{"n_layer": 11, "d_mlp": 4800, "vocab_size": 32768, "activation": "geglu", "rope_base": 100000.0, "qk_norm": false, "attn_scale": 0.125, "bias": "none", "init_std_down": 0.0299, "optimizer": "adam_hyperball", "lr_head": 0.00354, "grad_clip": 0.5, "decay_fraction": 1.0, "final_lr_fraction": 0.0, "seq_len": 512}
Each number is 50 + 15 x the weight over the matrix's rms, rounded and kept within 0 to 99. Layers, rows and columns count from 0.

# down: layer 7 MLP down (transposed), 4800x896, rms 0.0299, rows 1550-1584, columns 512-575
# gate: layer 7 MLP gate, 4800x896, rms 0.0299, rows 1551-1585, columns 512-575
# up: layer 7 MLP up, 4800x896, rms 0.0299, rows 1551-1585, columns 512-575
down1550:30 59 52 40 77 70 40 61 22 52 76 61 65 59 26 27 48 57 59 58 50 49 30 47 50 34 70 34 51 67 53 63 68 81 55 25 62 34 41 46 69 52 24 38 37 42 45 59 71 61 10 72 64 43 54 38 33 59 57 47 66 41 39 37
gate1551:41 53 28 48 21 39 50 52 25 19 56 56 42 19 30 80 44 44 53 54 51 46 61 46 33 55 41 39 62 59 64 40 64 60 51 49 56 45 65 40 64 57 51 48 75 41 59 39 40 58 43 61 71 59 41 31 41 37 33 21 47 50 20 62
up1551:59 27 81 32 62 39 60 49 36 67 49 70 55 78 69 32 50 59 40 58 54 56 43 55 62 38 70 45 43 42 27 50 47 21 50 66 65 47 35 58 29 39 71 57 47 43 53 54 50 49 56 35 25 35 35 66 66 71 69 72 59 43 53 54
down1551:54 50 46 63 39 37 64 61 60 33 39 50 60 27 50 52 41 26 32 56 62 40 69 36 44 58 48 54 34 58 39 44 67 28 40 36 59 47 48 51 53 51 45 39 77 61 47 18 50 24 44 48 50 44 37 49 24 59 28 29 38 60 29 63
gate1552:54 46 56 72 59 47 52 78 41 34 13 30 24 35 54 34 36 42 40 64 49 45 49 73 98 76 45 63 49 54 49 46 53 48 69 39 82 52 49 56 55 53 49 32 71 59 27 39 16 40 31 72 49 33 57 38 53 37 45 64 42 49 57 49
up1552:38 58 45 79 41 48 55 59 52 47 19 12 32 35 53 37 53 26 59 57 44 48 52 21 72 71 64 47 45 53 63 44 36 52 56 34 71 57 30 70 52 51 37 48 46 64 29 27 48 37 39 77 42 44 53 61 82 61 36 66 53 48 54 31
down1552:27 45 33 59 56 65 65 34 62 81 28 38 49 36 53 56 66 51 62 76 38 20 45 60 29 58 72 29 39 44 41 51 37 44 51 52 58 28 51 83 34 56 58 59 55 54 53 42 38 57 54 46 56 58 44 65 64 52 74 60 48 56 59 42
gate1553:49 64 45 63 56 48 40 50 36 63 68 31 52 36 70 77 48 42 50 75 62 56 65 34 68 45 45 59 31 50 54 31 38 57 25 60 53 57 29 68 67 41 09 38 59 28 65 63 50 36 36 38 41 26 31 35 35 62 72 58 66 26 66 57
up1553:71 39 71 55 51 32 59 56 48 39 25 42 48 54 46 57 24 52 55 76 33 41 53 53 29 58 67 33 52 51 40 84 40 65 63 55 52 50 65 53 46 51 48 49 51 62 55 62 55 49 56 60 60 48 92 78 77 51 46 42 57 58 75 71
down1553:52 65 66 50 54 46 35 38 62 68 58 22 72 47 54 54 33 54 59 60 29 06 62 51 35 31 44 56 41 29 69 71 36 54 44 57 44 27 40 56 70 24 41 27 51 37 51 64 31 33 28 22 51 55 67 69 66 50 48 45 73 57 71 48
gate1554:31 44 58 53 54 53 41 67 48 40 33 47 47 19 49 33 61 39 37 63 66 45 39 52 68 49 69 85 70 60 58 50 31 27 63 48 28 32 54 44 44 55 54 19 55 79 52 42 27 45 53 69 55 44 55 58 54 72 82 53 46 22 78 65
up1554:63 48 49 38 52 44 54 42 59 77 67 48 46 40 65 56 54 60 35 29 62 34 64 52 77 37 41 44 72 59 51 54 79 49 52 77 52 41 35 40 37 38 65 48 62 41 50 52 61 46 29 54 36 77 31 50 26 38 54 63 76 41 40 57
down1554:54 82 66 78 26 66 39 75 51 47 44 37 74 30 38 53 73 34 62 85 79 40 38 28 44 42 52 48 47 68 46 39 67 70 35 27 59 64 46 45 50 83 42 63 12 50 78 55 41 72 67 55 32 46 51 56 39 52 46 54 32 47 47 46
gate1555:33 27 67 32 44 68 63 57 47 53 40 28 38 62 63 29 62 38 44 67 52 42 47 22 36 51 73 28 45 29 66 43 44 37 14 45 45 63 56 52 78 25 60 25 75 37 60 53 32 56 71 45 47 42 46 25 71 60 57 48 32 61 33 37
up1555:17 31 57 43 57 53 72 38 41 74 63 59 62 35 97 13 52 80 45 42 49 72 65 51 50 40 54 16 33 30 65 64 54 62 24 40 80 47 67 72 34 56 37 63 43 38 37 29 07 52 56 47 39 56 62 47 56 39 61 53 32 84 45 46
down1555:66 32 45 51 41 40 44 58 42 58 33 27 66 50 56 78 53 50 40 49 41 24 44 29 55 62 67 77 37 50 64 66 36 49 43 43 53 62 21 33 28 56 16 50 27 58 56 57 49 25 42 45 33 80 73 53 65 28 50 44 28 42 53 57
gate1556:46 41 71 30 61 67 56 39 41 75 27 79 60 87 57 52 66 60 36 82 69 50 46 56 51 77 54 47 47 64 55 62 53 45 08 31 14 43 57 24 54 42 38 49 62 52 57 86 31 61 21 34 46 52 58 70 44 88 45 76 35 57 59 54
up1556:49 60 32 59 31 34 27 47 43 40 30 67 34 45 74 68 57 59 52 53 27 53 44 59 33 38 57 35 69 35 48 74 29 62 33 56 60 47 65 58 63 51 45 50 31 14 71 67 24 58 39 47 57 48 41 56 61 37 55 72 51 43 47 62
down1556:35 50 54 46 57 44 47 75 37 50 35 41 36 34 76 78 56 33 58 38 57 37 39 40 30 59 51 60 48 36 46 23 38 48 71 61 43 50 45 57 53 35 35 32 56 39 57 48 30 32 66 62 29 56 78 49 29 27 69 58 56 70 53 47
gate1557:74 43 42 61 52 78 62 44 40 70 45 51 79 44 51 68 56 69 28 40 72 56 51 50 32 46 53 44 21 47 46 10 37 36 27 51 48 62 47 60 43 38 62 46 36 54 66 40 38 76 52 68 51 36 32 55 25 63 55 48 45 47 39 30
up1557:40 75 82 48 62 50 49 70 41 45 40 47 49 28 39 34 38 26 57 32 47 89 56 51 66 31 30 34 42 32 40 26 50 37 50 77 43 53 50 24 63 71 67 46 50 40 47 28 38 57 24 47 14 28 56 65 63 44 59 29 53 45 39 50
down1557:53 56 42 52 66 60 52 35 54 54 34 33 46 37 54 31 41 38 69 34 32 55 43 61 59 77 36 36 55 62 52 38 60 42 52 50 65 65 54 41 67 69 67 73 36 54 62 08 49 43 21 23 35 77 53 83 33 40 49 56 49 45 51 75
gate1558:45 01 52 86 64 56 27 60 40 41 17 72 57 37 40 63 38 56 47 26 44 59 56 60 76 48 48 51 54 54 53 40 56 48 49 37 45 68 27 22 54 49 38 49 44 63 78 70 61 42 42 51 49 46 62 35 61 51 32 53 58 23 38 26
up1558:56 56 61 53 59 88 26 58 43 36 63 57 49 44 56 61 25 40 78 50 41 44 40 77 62 61 33 45 49 78 61 43 57 44 67 51 59 73 32 52 56 54 52 66 25 64 53 69 58 62 57 57 54 66 57 49 52 73 30 31 69 56 46 68
down1558:69 24 67 51 73 77 29 77 56 52 48 40 60 49 57 19 55 36 57 53 68 64 36 30 52 47 56 17 43 37 49 41 72 64 61 45 42 54 54 47 67 14 31 66 43 19 51 55 70 46 27 40 46 27 42 67 55 57 41 46 31 62 71 52
gate1559:43 46 55 57 28 36 54 59 27 68 59 54 64 33 09 23 50 62 26 60 64 42 50 37 53 76 51 57 68 17 37 53 43 33 20 54 51 32 50 44 55 69 17 35 45 37 33 40 41 43 63 69 57 52 49 31 63 73 64 47 50 51 43 70
up1559:67 51 70 18 55 18 30 66 52 31 31 35 36 35 58 61 78 37 59 51 69 48 43 31 38 41 42 58 55 51 25 75 48 72 59 71 36 52 80 61 70 68 59 37 43 50 71 38 45 21 56 39 36 76 43 63 52 59 67 31 62 44 55 33
down1559:43 45 63 45 65 42 47 56 39 43 52 57 25 47 65 42 40 50 57 09 60 51 73 45 41 29 75 62 39 57 25 59 70 54 44 54 25 37 62 56 31 42 22 57 34 50 41 68 47 74 82 58 37 46 51 37 53 33 42 64 34 64 33 55
gate1560:39 17 41 72 59 77 56 39 43 52 20 61 43 26 44 74 63 64 20 49 54 29 51 33 70 68 54 49 63 40 65 58 35 69 26 56 41 45 52 48 42 38 57 35 46 51 46 53 59 57 37 61 64 59 51 63 45 45 70 13 72 46 44 21
up1560:40 26 51 28 42 61 62 24 62 88 51 39 50 29 30 49 47 41 66 68 20 59 60 46 51 55 50 28 38 55 67 73 30 76 32 65 50 52 68 59 45 32 68 54 27 41 47 60 50 66 43 37 64 54 41 67 70 41 57 71 36 66 63 44
down1560:46 45 32 53 65 36 38 46 54 33 44 55 12 78 51 73 69 67 67 57 47 57 39 52 59 46 69 86 30 51 24 56 31 59 57 56 48 54 30 64 44 48 60 56 27 69 28 43 70 36 54 64 29 60 89 41 29 39 37 66 46 31 43 45
gate1561:46 43 46 44 63 20 57 64 35 56 40 30 44 45 67 74 25 52 53 45 57 36 65 52 62 44 33 46 54 44 54 40 66 44 43 35 64 49 35 52 71 45 45 46 71 56 58 35 63 30 47 47 80 43 37 43 41 39 49 58 70 64 59 23
up1561:72 25 56 70 25 37 51 54 68 68 43 52 31 59 41 60 70 17 51 41 45 63 73 60 28 63 44 44 30 42 50 59 43 55 60 48 46 83 37 22 67 63 42 58 34 76 37 18 41 38 48 37 67 59 32 46 35 50 40 42 38 44 31 39
down1561:32 54 63 67 59 30 39 12 43 33 55 56 56 40 55 44 19 59 42 36 55 31 35 70 58 44 83 55 47 41 53 46 47 47 39 49 23 49 79 44 42 37 18 71 60 40 78 45 63 52 56 47 35 45 35 52 45 62 59 59 42 35 70 53
gate1562:40 46 43 44 67 30 32 43 42 65 42 71 71 67 51 48 29 42 33 64 33 44 86 39 40 43 33 31 56 59 36 62 47 38 78 52 46 35 53 53 35 71 37 51 34 55 60 45 51 39 41 37 49 54 39 38 19 45 77 50 68 34 58 46
up1562:57 61 43 19 55 48 49 42 59 39 49 39 67 37 20 29 73 38 41 24 46 49 78 47 66 16 56 66 66 31 50 65 21 49 58 37 57 33 49 47 54 64 63 61 80 56 35 47 30 33 38 53 34 79 33 28 49 31 45 58 46 56 50 43
down1562:44 51 27 78 19 38 51 42 37 63 55 56 59 49 21 49 20 69 57 23 84 35 36 37 51 80 55 66 24 61 54 59 35 33 57 34 50 57 73 78 41 54 62 54 40 46 57 40 47 77 68 65 43 41 62 51 46 45 66 57 32 65 46 54
gate1563:37 48 77 62 54 47 26 61 49 45 60 44 57 15 75 23 23 47 37 58 43 22 37 41 57 50 40 52 55 57 22 68 76 00 38 49 41 35 58 36 29 66 54 50 19 78 49 48 59 37 43 39 49 15 36 36 49 67 59 43 32 39 53 42
up1563:52 61 47 62 35 38 30 52 64 66 60 89 34 61 47 44 78 68 79 34 49 49 44 17 42 43 68 29 66 35 49 37 55 47 58 38 52 66 37 67 40 55 68 63 54 67 70 55 37 41 61 66 55 65 71 68 72 23 41 68 41 48 41 44
down1563:50 72 42 27 46 46 23 40 48 43 25 47 37 68 28 81 16 52 59 30 44 59 68 62 65 66 34 66 67 44 67 46 30 58 28 50 55 64 50 50 54 26 73 19 63 39 40 49 76 71 37 39 55 56 64 43 52 48 60 52 36 48 34 43
gate1564:28 33 57 59 48 35 46 90 10 33 69 80 38 41 44 92 77 57 34 43 55 72 47 31 43 48 61 50 52 46 51 30 43 45 36 65 79 50 40 41 52 63 54 42 46 75 66 60 65 80 14 45 68 54 56 46 27 46 50 42 69 48 59 62
up1564:43 51 43 46 77 44 59 58 44 79 63 90 48 61 64 84 55 50 32 43 23 40 52 36 58 29 47 61 31 43 50 49 61 57 21 33 68 59 18 62 43 48 75 39 46 86 47 54 43 71 62 30 61 40 57 40 56 62 57 40 52 21 40 19
down1564:73 49 41 68 68 63 49 51 53 68 40 46 43 36 71 22 36 52 84 85 60 61 42 54 26 14 59 62 73 29 56 44 49 64 57 56 58 81 21 53 45 54 66 58 53 62 38 56 27 59 40 26 45 29 32 38 62 56 51 45 40 65 49 34
gate1565:40 33 57 40 40 46 37 54 67 57 57 62 52 42 51 62 75 39 43 51 55 47 68 53 35 42 47 52 37 41 75 80 55 45 51 37 04 59 42 46 56 60 27 62 53 56 33 32 54 59 15 45 26 39 52 40 36 34 66 48 71 43 51 31
up1565:56 62 05 42 52 52 36 62 47 64 78 71 30 41 29 69 43 65 41 28 65 57 39 70 40 47 62 31 73 56 48 40 69 38 33 64 20 57 29 49 57 69 49 41 26 36 49 62 52 53 36 59 22 93 55 36 45 58 41 70 74 63 41 51
down1565:33 53 70 71 69 60 47 43 51 58 36 50 52 31 67 52 57 35 70 67 71 51 37 45 43 56 33 60 61 30 33 47 08 35 65 47 38 46 68 54 52 54 80 70 61 53 49 52 52 41 43 73 58 44 56 94 44 63 45 51 37 41 63 52
gate1566:39 42 28 24 31 57 49 25 46 63 39 32 53 46 30 84 69 61 17 40 61 68 35 45 41 32 51 43 45 48 63 52 48 71 34 08 57 31 41 42 30 72 67 37 59 81 48 66 33 49 59 47 49 53 53 04 63 39 45 71 49 24 37 52
up1566:50 54 59 54 62 55 62 51 56 69 46 65 38 25 49 70 55 45 51 87 30 60 61 69 18 60 62 64 39 53 70 67 46 15 77 68 31 61 60 40 53 37 48 46 50 49 56 48 50 34 44 22 37 69 62 66 40 52 45 42 35 39 67 79
down1566:53 37 57 45 53 48 43 60 48 49 38 45 43 67 54 38 49 76 42 46 78 46 12 44 66 43 45 49 66 74 26 46 41 52 34 80 53 41 34 48 36 47 47 28 39 48 29 65 51 42 42 53 87 45 57 15 64 48 45 71 34 69 37 42
gate1567:56 43 48 73 35 33 62 39 47 78 43 54 60 51 63 78 53 58 22 25 78 68 68 50 65 62 71 65 32 57 30 00 45 61 76 45 29 44 31 46 47 49 53 53 93 60 55 59 53 20 42 56 60 57 30 31 62 49 68 48 50 46 52 36
up1567:42 87 51 21 46 51 45 63 53 46 51 40 50 62 37 30 25 38 35 41 80 44 37 71 62 49 58 57 46 59 57 28 39 45 31 43 44 72 44 33 38 46 49 65 52 81 39 44 42 30 44 50 69 54 13 55 55 51 48 45 38 30 19 37
down1567:26 71 64 34 71 49 32 70 57 45 42 34 46 48 23 49 32 48 47 61 76 85 68 42 56 46 76 39 25 66 37 75 64 64 55 15 46 41 39 35 61 65 57 49 71 71 38 57 45 42 52 31 47 40 61 68 35 62 68 60 21 57 11 70
gate1568:41 47 17 55 51 56 66 63 47 37 33 71 25 40 31 49 35 34 53 62 79 29 46 50 56 51 54 42 37 35 61 58 30 50 29 71 56 28 39 57 28 17 35 53 48 58 32 63 52 76 51 53 80 50 58 27 80 99 56 24 39 85 63 75
up1568:63 68 38 58 34 67 64 40 40 42 33 62 39 28 50 57 21 46 37 29 57 30 52 39 33 37 54 66 32 52 45 71 59 43 29 40 24 41 43 63 22 43 58 55 43 59 46 46 76 52 37 54 64 63 41 58 77 54 61 36 34 38 35 36
down1568:48 47 29 46 78 44 18 53 67 81 80 56 53 42 34 55 82 51 45 56 44 20 48 15 38 10 60 65 29 50 29 34 35 41 27 55 37 53 41 41 39 42 59 62 11 49 77 37 43 52 51 24 28 34 61 50 38 44 37 72 75 53 34 43
gate1569:60 63 37 37 60 64 51 71 47 41 61 52 38 54 57 69 20 64 76 18 75 14 67 38 70 53 61 56 67 34 53 50 56 60 39 42 57 62 57 57 18 48 43 34 33 71 39 75 54 31 47 45 43 60 47 78 57 45 44 63 54 49 48 74
up1569:46 82 00 60 53 21 62 78 37 46 71 20 66 59 63 48 44 32 32 54 60 55 69 88 49 31 40 61 40 44 49 59 38 46 45 11 38 42 65 73 49 70 13 62 82 63 33 53 80 51 37 39 74 47 43 55 46 46 55 44 46 48 45 57
down1569:46 17 84 65 51 39 29 53 39 22 59 56 35 42 47 51 55 51 43 48 52 52 50 44 56 52 45 43 53 55 38 61 34 55 52 66 61 47 49 57 32 58 59 58 49 41 57 35 32 29 73 55 53 28 64 45 74 21 49 49 42 59 44 25
gate1570:61 64 37 46 70 37 19 39 27 44 47 49 42 38 46 42 58 38 42 30 61 34 67 69 69 36 40 34 33 40 33 47 38 56 64 50 70 45 62 58 54 49 58 51 65 67 17 38 65 50 62 37 20 19 48 25 55 25 35 70 46 51 66 62
up1570:34 45 54 58 35 34 41 56 63 42 32 34 66 53 40 32 46 18 73 24 35 37 68 52 49 54 42 36 71 73 31 69 34 50 40 60 35 48 62 59 37 57 72 42 59 70 40 58 46 58 63 55 84 69 34 74 87 39 61 46 27 39 57 55
down1570:50 81 48 65 63 30 57 59 37 40 27 50 46 56 23 01 33 84 60 36 33 49 47 62 15 57 60 81 54 59 29 72 42 52 42 77 45 24 54 44 76 39 66 29 36 56 37 55 58 21 81 73 41 58 41 53 62 46 63 52 62 29 54 45
gate1571:40 40 39 62 48 81 45 65 36 37 48 31 49 48 36 43 48 13 58 31 44 39 47 37 62 47 43 45 42 44 60 57 46 53 55 44 61 61 43 43 47 68 61 00 32 93 22 50 55 59 50 54 55 57 45 33 58 62 51 38 39 53 37 35
up1571:54 54 48 79 51 72 51 47 47 65 54 50 49 52 54 57 33 33 38 76 52 77 72 45 34 39 71 20 43 48 51 20 41 43 56 14 57 64 60 38 64 56 31 54 36 37 63 36 53 43 43 38 49 43 31 67 29 53 41 41 25 27 58 73
down1571:55 47 62 42 91 28 35 69 35 39 70 39 42 64 27 61 46 19 47 33 78 56 47 66 60 45 43 79 77 65 46 27 57 47 49 58 51 69 70 52 63 74 20 16 54 63 25 36 56 56 35 50 37 53 49 40 42 91 68 60 62 61 52 50
gate1572:55 38 33 61 64 53 59 77 43 53 34 39 38 56 54 35 42 00 62 14 50 29 36 65 54 58 57 59 50 78 42 55 46 32 48 29 63 57 50 48 41 78 24 26 10 63 58 66 66 76 42 50 72 34 49 53 78 48 58 26 37 58 41 58
up1572:21 61 35 51 30 39 47 44 39 46 33 59 40 48 39 51 64 58 57 54 29 73 35 39 34 49 64 61 65 35 46 07 46 35 49 64 56 79 55 59 25 45 30 57 49 39 47 42 47 37 61 58 46 48 58 57 83 63 43 75 33 75 48 41
down1572:45 63 32 53 47 56 35 61 60 51 49 43 53 45 58 60 50 48 58 54 65 67 68 34 79 51 47 46 48 48 44 49 76 41 72 35 57 32 51 42 64 48 63 30 64 50 55 35 24 60 48 44 47 40 51 50 55 25 47 49 49 66 53 68
gate1573:66 56 51 56 69 32 39 56 54 54 59 53 52 52 29 51 36 37 40 57 74 72 75 63 72 31 68 57 54 39 28 35 52 45 62 43 49 44 45 45 67 36 51 43 59 58 29 61 41 45 84 59 64 45 25 52 60 28 63 36 36 50 12 40
up1573:60 42 36 39 41 28 60 60 57 67 66 29 54 51 38 47 51 22 53 41 58 48 60 69 49 36 34 40 28 36 99 18 75 57 58 60 62 53 25 42 44 59 32 71 38 44 49 67 09 48 68 51 55 61 55 80 73 56 52 54 72 33 51 81
down1573:39 35 42 48 46 33 63 45 44 31 72 53 40 63 64 42 37 51 43 45 32 30 71 44 45 56 53 25 47 63 43 38 49 67 67 60 47 63 37 76 58 50 55 27 85 73 62 49 48 48 47 59 70 43 49 20 53 73 76 53 37 63 91 22
gate1574:71 51 54 65 51 55 47 75 54 46 55 49 46 68 47 68 48 27 58 64 58 32 71 60 41 67 59 20 48 69 40 42 76 62 70 45 42 36 51 38 44 35 31 34 59 36 45 62 48 26 64 61 58 45 55 55 44 75 58 39 30 26 76 83
up1574:60 31 42 28 41 32 68 58 69 29 65 44 43 44 09 36 45 46 74 48 51 40 75 51 55 48 22 70 49 43 55 47 65 45 37 46 52 68 57 50 30 54 41 42 40 55 42 18 45 71 53 44 68 67 34 33 45 39 36 66 68 79 52 41
down1574:45 43 59 31 71 69 46 54 61 80 24 29 33 52 44 37 45 49 61 37 84 20 62 47 67 66 43 70 51 66 38 54 59 72 49 55 77 50 41 44 46 45 51 31 32 62 68 63 07 69 61 60 58 19 56 59 74 63 57 76 41 46 37 62
gate1575:42 39 56 30 32 58 70 49 17 63 27 53 23 26 51 58 36 54 43 41 58 61 36 54 63 45 45 34 61 50 31 56 68 35 31 52 87 28 49 26 51 62 58 38 71 43 70 59 61 72 44 72 25 74 55 52 53 78 61 54 63 51 80 79
up1575:44 47 48 50 74 60 36 46 52 61 35 30 45 51 31 53 21 44 30 45 70 42 56 46 56 62 93 27 44 46 52 59 31 58 51 57 68 29 79 44 52 59 59 29 75 59 40 68 50 35 55 33 49 65 41 30 42 43 21 58 75 32 37 52
down1575:60 47 64 43 74 39 56 61 53 66 47 34 56 31 64 56 47 65 32 43 88 42 36 63 71 34 37 47 59 43 57 29 70 67 60 54 75 31 31 57 66 67 56 44 42 11 50 51 48 73 56 44 55 56 64 50 53 68 34 45 49 47 41 59
gate1576:71 55 37 48 44 59 58 46 33 24 55 19 44 32 59 20 36 57 60 35 43 63 58 72 38 75 82 55 71 47 74 46 51 58 50 77 51 69 62 37 46 50 61 06 41 36 28 50 29 47 69 38 51 18 29 54 57 63 69 29 44 59 59 56
up1576:39 57 47 52 52 51 22 96 46 77 37 57 53 62 57 63 47 53 46 64 45 47 47 30 65 52 41 51 68 56 71 59 68 52 66 74 59 23 45 55 37 39 53 55 60 46 72 51 67 39 37 37 37 47 65 44 26 20 52 48 27 41 59 35
down1576:47 45 54 55 45 25 75 55 54 59 61 60 53 53 03 40 55 35 44 42 43 73 06 37 43 58 69 55 57 71 58 38 17 69 50 37 52 44 67 61 47 69 82 49 60 66 47 58 55 42 33 54 20 51 46 59 35 70 48 43 57 43 40 52
gate1577:20 40 36 43 29 25 06 73 52 44 46 43 72 36 50 69 36 69 27 58 46 32 58 61 38 28 61 57 45 52 33 52 47 22 49 60 67 21 43 63 52 41 53 18 28 44 60 49 53 66 54 60 49 62 56 64 53 53 52 51 33 34 77 70
up1577:46 62 75 56 28 20 19 45 58 37 34 40 65 56 20 65 60 65 44 67 62 53 31 44 41 64 45 73 69 64 42 45 55 35 81 77 88 59 80 38 70 37 49 49 59 36 54 41 56 72 37 50 54 18 31 51 37 49 32 56 56 60 54 58
down1577:55 73 32 72 37 66 32 58 53 34 50 41 80 46 50 83 25 64 37 50 57 27 29 57 56 63 17 57 47 81 19 67 65 46 65 47 70 58 45 35 57 39 47 18 74 44 27 24 73 70 75 90 18 52 48 29 26 79 49 54 54 38 48 63
gate1578:73 45 57 74 45 50 28 59 42 98 48 18 44 28 65 68 64 42 28 62 51 57 64 48 24 64 69 58 56 20 56 46 55 53 53 31 67 56 54 36 71 46 58 41 44 46 63 60 74 44 50 75 41 36 73 50 55 43 78 72 52 33 68 51
up1578:34 61 35 65 35 24 36 66 58 55 47 45 64 44 65 52 49 69 47 58 53 51 81 47 70 58 67 54 75 59 46 55 63 46 44 52 41 38 51 59 64 35 44 58 55 40 72 71 90 60 37 19 42 55 63 58 43 67 44 18 67 46 46 14
down1578:49 32 61 22 64 55 72 60 65 76 45 87 64 50 48 29 37 75 45 48 39 60 53 66 54 61 54 37 56 39 45 49 75 54 45 59 53 62 68 49 64 53 66 62 82 62 41 34 53 51 58 39 33 32 55 65 83 61 34 72 35 55 49 42
gate1579:62 47 57 81 51 46 38 75 55 53 58 38 43 54 69 68 51 60 19 65 49 48 34 40 62 65 66 38 59 69 53 67 67 30 20 79 61 46 32 44 39 54 54 23 50 65 68 81 34 43 27 42 45 45 22 61 72 65 37 67 46 63 39 52
up1579:55 44 53 61 49 27 55 70 57 17 44 55 73 45 43 64 30 63 55 76 71 61 60 32 60 62 38 62 26 38 60 49 50 65 62 52 47 70 68 58 63 56 54 35 58 64 16 54 44 51 45 53 62 65 55 08 33 42 52 54 65 47 41 23
down1579:69 29 48 57 52 84 28 85 55 68 49 41 63 59 74 42 33 49 44 52 88 64 31 53 45 63 36 51 44 18 32 52 43 57 30 44 40 67 34 21 61 33 73 65 33 47 17 51 52 35 57 37 51 58 57 55 45 29 54 60 63 51 25 30
gate1580:33 26 58 60 43 35 52 71 49 48 48 64 52 26 42 41 55 41 46 52 56 51 40 50 50 44 73 45 57 65 31 49 92 37 50 56 76 40 43 33 59 35 68 35 52 65 47 47 49 57 62 50 58 62 10 76 50 60 41 64 63 61 72 68
up1580:56 42 30 66 50 72 48 75 62 40 51 27 59 34 56 23 58 44 46 57 59 55 55 57 77 53 47 53 36 56 61 24 49 62 82 44 35 74 41 26 66 38 46 70 26 25 56 46 51 53 39 52 30 63 38 67 74 37 30 71 39 57 48 70
down1580:50 63 53 49 57 44 59 37 33 59 54 56 38 39 55 75 49 54 40 64 39 63 37 46 49 42 53 48 54 37 52 48 48 33 69 60 56 53 52 45 40 29 36 59 60 44 43 77 71 62 55 53 24 33 56 68 63 50 50 71 42 47 74 43
gate1581:48 52 69 73 29 54 32 56 43 50 26 36 42 33 42 64 51 38 42 61 71 39 41 67 50 19 72 78 41 39 59 81 55 42 57 75 50 61 49 30 35 39 55 31 49 57 60 58 33 34 66 51 45 55 54 50 59 53 65 53 13 50 70 35
up1581:59 51 60 22 63 46 49 27 47 50 66 13 51 70 65 59 29 48 36 56 46 65 56 32 53 41 48 34 47 68 41 47 50 70 53 51 59 46 64 54 55 78 57 59 49 23 36 42 41 61 38 28 17 60 64 50 55 66 63 73 32 52 69 33
down1581:60 58 30 79 38 56 33 40 55 31 33 19 61 42 68 34 38 30 50 50 65 40 39 47 47 58 58 62 73 37 74 50 27 44 22 14 15 59 40 26 47 39 64 49 39 38 48 66 53 61 29 31 70 45 40 13 40 58 43 42 60 47 57 51
gate1582:49 59 51 55 48 59 19 74 40 47 67 37 37 07 54 58 46 53 32 60 57 52 54 60 52 32 52 77 42 46 90 50 36 40 49 68 42 30 79 55 70 56 46 24 53 21 55 43 72 63 49 65 67 32 39 33 71 45 78 45 47 46 35 61
up1582:47 61 58 47 79 69 48 47 45 43 49 70 28 46 14 52 44 44 52 73 33 29 30 49 21 50 30 37 54 77 42 57 56 46 45 75 70 53 71 50 61 41 79 58 44 50 50 55 55 71 38 52 77 33 70 32 65 66 70 49 67 47 57 49
down1582:44 49 56 55 27 71 67 65 38 41 46 39 46 37 55 38 40 42 58 38 48 64 63 47 35 28 69 31 34 65 61 49 53 47 45 50 50 33 56 57 55 68 78 60 49 43 19 49 70 36 33 51 52 29 73 65 33 42 43 53 60 56 69 50
gate1583:40 39 48 37 75 57 61 59 52 75 47 98 45 80 61 83 50 57 75 34 79 70 58 40 50 71 75 34 66 22 51 67 56 29 55 67 58 43 36 09 62 43 30 59 51 65 48 47 53 42 55 49 42 25 64 47 48 66 76 46 63 58 53 49
up1583:48 57 59 72 60 70 55 92 42 37 28 51 33 41 64 24 17 66 70 40 56 43 36 35 58 43 61 30 57 64 54 63 21 18 57 51 66 53 63 32 59 49 57 58 67 62 56 57 36 52 64 56 78 45 37 38 35 31 37 52 61 50 35 31
down1583:42 63 78 55 38 26 64 31 41 55 44 43 64 57 53 34 80 62 69 36 72 40 54 56 57 89 50 51 73 67 53 43 56 45 48 21 66 54 39 50 80 52 45 39 45 73 56 57 64 42 66 42 60 44 44 60 38 44 48 17 19 35 60 99
gate1584:40 70 40 38 41 57 39 56 36 58 39 54 34 35 66 57 57 32 21 49 62 47 69 35 80 49 46 68 45 60 41 44 61 59 32 54 20 43 39 70 63 51 47 40 49 17 29 51 56 47 55 79 73 41 68 34 67 31 34 34 47 61 12 53
up1584:35 52 39 45 60 78 50 53 44 38 47 59 51 24 61 58 65 24 52 42 44 34 67 37 87 53 45 63 51 26 22 63 32 44 52 50 40 41 40 82 74 43 35 44 19 38 59 68 65 76 23 50 64 49 32 50 70 53 51 45 51 64 17 39
down1584:43 45 45 53 52 55 34 45 65 33 60 50 35 33 34 59 35 36 50 41 39 64 36 46 48 53 48 70 59 32 32 38 82 53 67 76 57 58 42 53 74 64 88 22 51 61 47 46 45 70 54 79 42 35 26 44 51 65 64 38 75 45 67 64
gate1585:52 39 57 67 60 59 50 42 43 57 40 72 41 58 60 46 29 53 44 67 35 30 35 51 55 56 29 39 81 62 54 78 36 86 21 75 39 54 32 57 56 48 56 29 39 67 39 65 63 57 66 51 65 38 76 57 76 38 56 57 31 46 22 57
up1585:38 54 70 49 42 69 66 42 56 50 60 71 29 64 44 66 77 49 54 73 78 66 75 47 29 41 49 40 34 71 48 49 67 52 60 49 52 30 39 74 48 45 56 40 59 65 35 36 40 48 58 28 59 41 65 45 53 38 39 48 17 62 59 40